Part of a small language model's weights.
Architecture: rotary positions, untied embeddings, some layers without attention, shifted keys, skips across layers.
Each number is 500 + 40 x the weight over its row's rms, rounded and kept within 0 to 999. Layers, rows and columns count from 0. Numbers have three digits each. The size before them is the row's rms in percent of the matrix's.

# gate: layer 11 MLP gate, 320x160, rms 0.139, rows 149-174, columns 0-79
# up: layer 11 MLP up, 320x160, rms 0.143, rows 149-173, columns 0-79
# down: layer 11 MLP down (transposed), 320x160, rms 0.141, rows 149-173, columns 0-79
gate149 102:442531439547461472437501546515441491518504547508413501508512492521468448491434488489519530510441567462469456516518469547511491513569516545544510492431475484466498482532450491377516480526479522431518488548500583530531519502438559533559497472
up149 105:478472526487532414488492510455502430524449464530564489529541459415540524479515455528481540444495435484414469535517506424468505502507536540508439479570546499471507524505551432465435492522598478471503430604537527469468412494552528474511564524
down149 106:459491552546507565535469498571500476540495524511514533465479502510499483468497533556493499524522576497558448499510502587448458555460473516504490541513452519484460528553550548478502523501508608516538471481538397489489500491460546602508495426
gate150 100:498519530510513533436437496453456534551506532456569508441520441468426504503509561491427467524552554472449453530452552526508384447480463490547539414511439476530518476519491530467522561494452591530488486505448521524533504425468481539510534522
up150 096:502500434533566475503546480450495545506522482508470441502465477482477445495559506509478526540511481571503520495494512480407546481519496462552521495530489514490467539574456505535566456493502498516506508461509473488500494563460455552494595506
down150 098:477459532424486492506518469431447484463464522507490551468554482573496481508463467422480495540531473463501463534486432458593498509449549455545525517415525542562478525536432477546433534485494520443522528507527435515547528466468589532521479452
gate151 093:517520531543565511475527507516461594482497508538490551481478499496469446442482573444532490488518537515454515522474514535440479528545502522567488409525460502467564457458511457505550430473437505507483477501523515529487498507539472544568497493
up151 099:563477564482506479486501603445531553479529458498540507547496478451539589505481535535507453474502502515538507528549514554505506512544523473521523434542519468536509543515539482506511491545451605589490462456472517485458480463527459595573430474
down151 099:485460565454467483486522463576527509451481469475482516452526466543441477476540498513461568494548472485463556458536505430490523530502560480475454510459509503473563488452570498496448502552504536492565524461511541433564536503464497478492505494
gate152 100:513503505576543498478540473501539463458529499455385467598506527479488526594508558467479511510512468469481464508508500531449482455498540491540526504539521438455505506489576533485487518464522453526503553506461540550420544587521544535486594534
up152 097:485446576441514540512505445473518438536591516543585557517478536562434493444493495503533506515547522418484471528531627563505451502497526497490502421471540504482473487513520470490485489524536481509564536502508513506577527431478535480533512424
down152 099:513401562523446433516499565530489496443421512529506456484530506553538452547508485479490528499519518511520444443531419477452500478477535491485488495495449514495572523512509429469560496499453463525611483475502547400486449494454520583499475442
gate153 098:565453450496464533492529554488525462528499468476484439492422506497436455529515507490618550568522426471546532443457493541475467462470505480537507516484453518484469535485552562434551542507456500519529449487484495537472515493442504436466496488
up153 098:455501480488430506510458510480554464548478476546539475492458465537453475496515496495546516521566410459551461560547539559504475469485483501477471553454517536545419491535517468414506537501438525431571511394483474445540464468429491491489467519
down153 097:435571547491525450525492502513487519522530524511524583490535587452567478546522462486453477463471532517442538499464464423511502462506506496472472436524578515472559512490517513549437486548528531517497441506473488509460510492586554466508564488
gate154 108:585424501491501530490500609507503564469522475554528500481426490499522539546484477504473561478531438448513483465516480525477489458581476463493493484574503471415476493484505424554531505480468450548542552538480528446513415536477442521577564502
up154 112:485545589464451484477494474481506593511505459478515489469497496452489554515538494503464420499553516539513502401522446508433478472507465446518568396527528533492533502461526489508538490459421521506474478461455501486544483510486565535554483481
down154 108:533439523507473589507456508516485488492467425515534493529477610538493510468534527503473467511527440467459536426539562506505492486460517503511469479462521412478509471476535430560466484522473539533509493511491366473516560478475504519545574476
gate155 096:489493546529516572478461559510535542449497466542494483480459474463484539549483489513492440475571459457469542495514536482512444450505524438477509448467525508442553468520522467526492548492444513513560481504465481465428495493502530569539540463
up155 106:455522523461509506528552491489497420443505505448545526550403494508484446415524502438499513515529470543556487518515497479494530518506550458506467583522532482525450494523462471521500468503600505466473483499466481458468487496509464445520460549
down155 101:510492478541518462510454462433525531568465458528549448476447511458515532494590471466482485513488538488535463537475441485489481481536507569486532527508492503541469510555508528526569516513552459501569551554530644403491384483528487456479453486
gate156 088:425492577461510500506440507485503542517514512438491466440469525464454536459547495503438501537525463540492448498506569485565534506511587485469483513525483422455474526585507449502502552567447459471549447541495550400473429461407521476457487501
up156 092:502560472444555547477519527518459493512532454588444462597543524462557492542555509502519559522464566522574408542457519515485512559541575488522538582499420480548525490412486515506536458542458432429511461484469498571478491532564540547481557501
down156 092:490526458535514575463486487483502446501546537523477578442548542467501462482554466462510466523541517468435540488509506426474544434503506441497518492478552487534512571484431510538482509494531546478441522467467468436541541506587537497520473451
gate157 104:493492571534498505520443522531492538471528512495416541478436490492561502454547542500522541478444515509570507534536496523444516459532503544533455512478511434520434509477493456456478489524492524479497470431463482500493529462477563601520525495
up157 100:470499576554478430460452519456534517531502495507576509479470439474523511484499483496445467538471442403481480509560477480557474457450496440477470499468470489478514531553503447412561523473537565573489458449532519531448460488457429554509458490
down157 101:536508476571582462513545478553548517490537525566499512525498514494519486455502477495502515471433494491573577558491481521468540506520577571562481518540448528525462541455470493525434501552496524461605431534491400576507418515498470594463449461
gate158 108:472475593538551479489530511561504490554509522519477479537468479527526488521469602518438494481549489469519451497520531597579520463508466499508514510524535481499565497436523544521510534512456550521526468582435528493438567481490593548481499477
up158 100:524461503460511489468524523523453496538559467413508450507533535451498609439527471571494473506501477480442493552492528493539456593455518480476491520448538470531531517481561485484452488550479484519534504451527478459464464494558474424450531549
down158 100:524488525449500528473492439468546478465464460528568471456511539561498496510443457533564507448457463457496546482441492476461526497480550477470390482431565434481540474475510524486552554505475426503462531544504502505533505490509518508420485486
gate159 104:531495442460531452529557497502527512473494509481477503483487434520556526481508498550474549497482540489486530464412527481438541481591508486529502457524442483533506534454591529546520504513529487487577485490483549492542535416537470515465480528
up159 104:490592496532454478508449539507459513449494477493505429500438468457421520523449496548539469455533546599516526475466529460503481540519588568515563524539565514483403397497483540472450504515497521529474491561451483526582465491470457438518494531
down159 105:546468506480458545550490454511474510493479502527491493552484483437544525520501502487528517489460494478588406483489477525558511509464433486567504545415517478585422506612547511489480580520497544536547439489517645468478487544487484449465508493
gate160 095:548577522466508489543570426443501523404468436510579408594504492471483540588474527470522537512479478524583462458568510472440499496484483569492471534471447489459497561484508469521496483493447474554501492520500526516515526586515480499557525520
up160 090:521515522440512477522419493481474475472511461489568508554436536491552548545484448508530556494568486430525535466520477502429507492470499557533476426476434508484560564506593544503524398449430558487584462513489497557498505498504479472490511434
down160 089:519545484494488512475496466558549472519515475428474510498478509524411507460483512496495491546464546453444546529472502482538428510511461502524496495554536514538520526533499517481520453461564587519502493489464439443544484526496559506529440400
gate161 108:488488589477525466433516544572512511457482477551479526458492432460484478474543501494556430444513520493522532533463457529508521479496468466513519417488448496495496512498493551464511474499575523537492558537473541412485426488473545462585492528
up161 111:488495614469456440415485507509530449459592525576443474466510501505503476508505479523472516500520503555539505494571522510517478508510527516476482459477496491535377525508544516570584490536438496535510456455478480496449464546458497469513516422
down161 110:534530479459537489383542573459486422493481502445480509530495478477475483436505510520495535478470511562486540531427520582464520538468520475480512475528552481555482436544489484498479443535462411531428494543515505465532481524499538551596488512
gate162 099:469454557465554468506546471489553534509468473566450544476543478533484435472501527495528465461523501505459522486501540560503491494527473446489531470444528479506506496625510499449473551499461494465517512607485494540423465473523502522467547559
up162 108:511561443454473523480413529517531515503509482481574463480484513431498536482488557466537626472534520501531496564506448499517533535536433537497531523538477494491488436443577490503513479473514541462445490478447465534569580441486481520555460478
down162 103:470473508425487470527520577567533480530551501565472547493559546491547443512574525513482523497501523485420499525589500510455542518543507497571425524533470448517511472480556472467532487453505571493457434480462661510486466520578472485519507494
gate163 109:487501600495497574492523574445519523465593499440509599488480542582490516632481471483487562529479520481500422486557497521524489575499490463568533498551484516499496558494494460468492486490516497524539501527485533496435473523507461607504535524
up163 107:508565395529574504496473541553533497455497518535508476584420515566523455522459485404519514476505511552506482566558486459474472512522578538474477507541559525481540423446500499529499456463505475578512559489391487494480508513477481481542511511
down163 104:536468541551488518543473450543475444484544558533407511528521510490465467479530512508494439460545524520502518467530462541515460539488489487492482516446443449555509503463413539434497549502548497509482495496485470535599487541505517581501503563
gate164 098:465510510520488511495445506514448537477491492527457554455472475436485489521486517477533547540493553468486391408540463544492521518568480530537485496559529540498487539482567501459565549536579509468523566515516572551448464450509503475534526483
up164 097:467455501440495540443482581566505440441535527536451462506509500529525474433468456459459463522480492471521484479466457472495575508475583497555544524552572506571542523568498489522470535484473489524555490515517500528461524515498420514543524528
down164 098:544570465413508529492472504476472518548506530503518481492488465455456501517446414486501512545446536526489520483515435516565463560469522548438511528530480563496532534383501457475519568517508487444546424477525425460485552497453474471499506567
gate165 100:498543447606490534522527478502519577420509529532459470479462462510503483536495566495485500467461565498404512476514476425418433535459556477490461447497572415470495466495525471537487507490541488468558526514447508549479499514506552479444543480
up165 096:513511419442492431505521573497529509508528503491483433477566560481556541490508455479551531569527459544540458440429498522520481430502506528529572486573467496431457476459522490492488560558576395506519541475525511537545536462514528467554473464
down165 097:506454406504427570513521491542523498560555590502525526488536534554478517468491430459427519499508503556496487528497561527528483497511484550483528530505454389527491499543518517488442472522496535504429444539521524387473504529402545471450563450
gate166 093:480540480516463485472500441587459517526533575462523521474465479478528519451490466511467509513469555456432523424529529489438531456504507489492562470497456512484540537477474518518496589403504492541412473546444532537435531505552468429479482507
up166 093:447477553490520481486482468481558474490533494524492450547606555478574541511534468486473496447486568444444445479475452400499527497466427490488494427486469515481548498556419541502557463505453424513418535523513467513469510591473482475453499466
down166 096:472492497519530515455416591527469519613475431527475498449499459547444545429538546462549522538534519522485460477528525479535516488555516536491509539456500478523466510436495463500523558545475556549516512483482362493517442558458552472503461447
gate167 097:496542551533542513514462518461548521436456497517542428564479501457513538560525532494528473439537519523503469567469526508480546530505486480575523485527548410552540483543558445449477544514441544460499453550425529567540487490550532469498542456
up167 096:506541523459431485488504485498486469448537499478552448547451466526453548482483484397477497533562565490517560563431438505477489530507562574524411495410464487430516522539536498418577486511514505481500475482429502466531456480479521482522570586
down167 096:552534549505531481478446388477545440476474463485508445525543554543495450558553529539415490445459524447483456516503504470535528535453536534478528486506420495509513493502480427498540535531498612453470549474484403486550431528549538507585490527
gate168 099:480410466533473500571444519465575497471498436556417518525479477433528469487538569453506516439531518506572486481542486478532485479471481520449509520531461469489502467402533534537458475547482435546504470555444537557509472498479524528490551509
up168 106:530507539494491535479524492494505540516555491470480497470489491460448449506499535431500487413486509594521531520464501460512448444503554466505473533559475381491483587494503455516488480533549509477440460521456514491482456513472446484515476514
down168 107:439545482395536543462524449434530456439477491426501515544571391540415486471519513469520491550489479473449537520421511480543467555545518542428468479476501429503523507564518537481504493461569527492502496489454359476531521508548505541482464511
gate169 101:478491464540449475574482514572551466504515460479504524520467500512451524492486523472505475515546490468484462548509408506540521564542496524605502434550533473505541516520458586431513465433513586463593510535499498485507459542521547513543485540
up169 095:482473536488549510492471483472498581451488555474486546508461471498603514551500485438524458483482507442527585459547527552474493485503451530507573552479471501466507520462462453486488551579504450513489452472515471486545503467543510505486507515
down169 100:495513504565471505466536531515562600509502487442497507545467496493554527496560494513415510463510472486401420465505463545473512501478474501511509489496446496481533470500504492405529406500443506488519439538508567562445472508470521515469476575
gate170 104:515562475502473503521525475543487555509453521528419531500464523559465450551533526453447443456484546445508476546483537479445496466522460506560565486513467498542406462479555482406504466464421552635471395445445550510516455475581498531502511519
up170 110:565530526490599541530515553479456506511494476542477525487502504500510430488585456514499488457513518499592555497456484514451536479523573432499560444468512465515430514575529400530520400580508521577470490481484491476484443520553440480486518547
down170 107:488444538504540510499496539517540506512450487530510490507507559514486362495547452482470565413493443550507469479563545550532538520464550461486525508494474453565463457455587467495562444484440539494524450487493540498534567497504499465514562546
gate171 104:477533452500548500481487524475507529442525443480488453565473520458505467531464569492590489450533488524520522527413498529484479511557517511536587491488524447396540517481530527420474513487529479479477457577533496484479517511510563487508502548
up171 103:476534486497547502509502456581556502490531576540457446424464474547495438517527498463487501552422467527499461484539491497447509444492483518492468487493477497554481471541546541510518536475472465517578566515514475463455471522556569470429526499
down171 102:550498490559513477536479433544516500539461498527466473518445504440477580500480493504517472437443481560446457522440515508494512529551490454566457470463546421522526456572478544475507514525474465536493469425450558508431463579476515544471520498
gate172 101:498461531494525512514561536504522567465551468543446475501528531445549492517526596428522532456512464464476521466529509454493536569553444522513489493552485516492505531606535461532571535509441510563534492541410522491528569550478516461540481538
up172 105:432455514526458489595456529458520509545521544510529523452526492468504558508457494451557444529492518469445503522535491536515509487512459415461491592538501412413496440492484465547483485540584552501504475528497507466495515497465511461502534502
down172 103:454565411492448504477535521415481498531512547491458494539501422440488534443462513470510549516432495522414557505497459524477480488513467466425511543432484428476512510487539557531477449462506441492493498511537456459539436444461494480486460536
gate173 102:444474524489524497530494505573524531510485498553575512469548457514521521536442525493437487419488503534544511528533511547488475493517482451495497487509473500496526519535477473491470579491481429555585535591545464464475423498539526482495518552
up173 105:456479500525556452486507489525522558504490472491438516505533534536489557461531534474455472431499397481534481485522507483463501443456528500522535479521417446505505553532573470484450538533439454581562458546488529488525519463491513452468562525
down173 104:500552523547477477496411556483454541531538504475507458492541466502474614545444501450483493463552516442485571500478495472494508495431493475392502479521482497482518542464502605514498529545531470564541491470574460458488495571550534543483508534
gate174 090:433495497533490487510456460520498501459499539509490579533482455494498509604532564480539466516466479480511466524521535515553552565517575492505567479477507474516499513521541533513480470467456510524552519518513501590486543504521521530400544481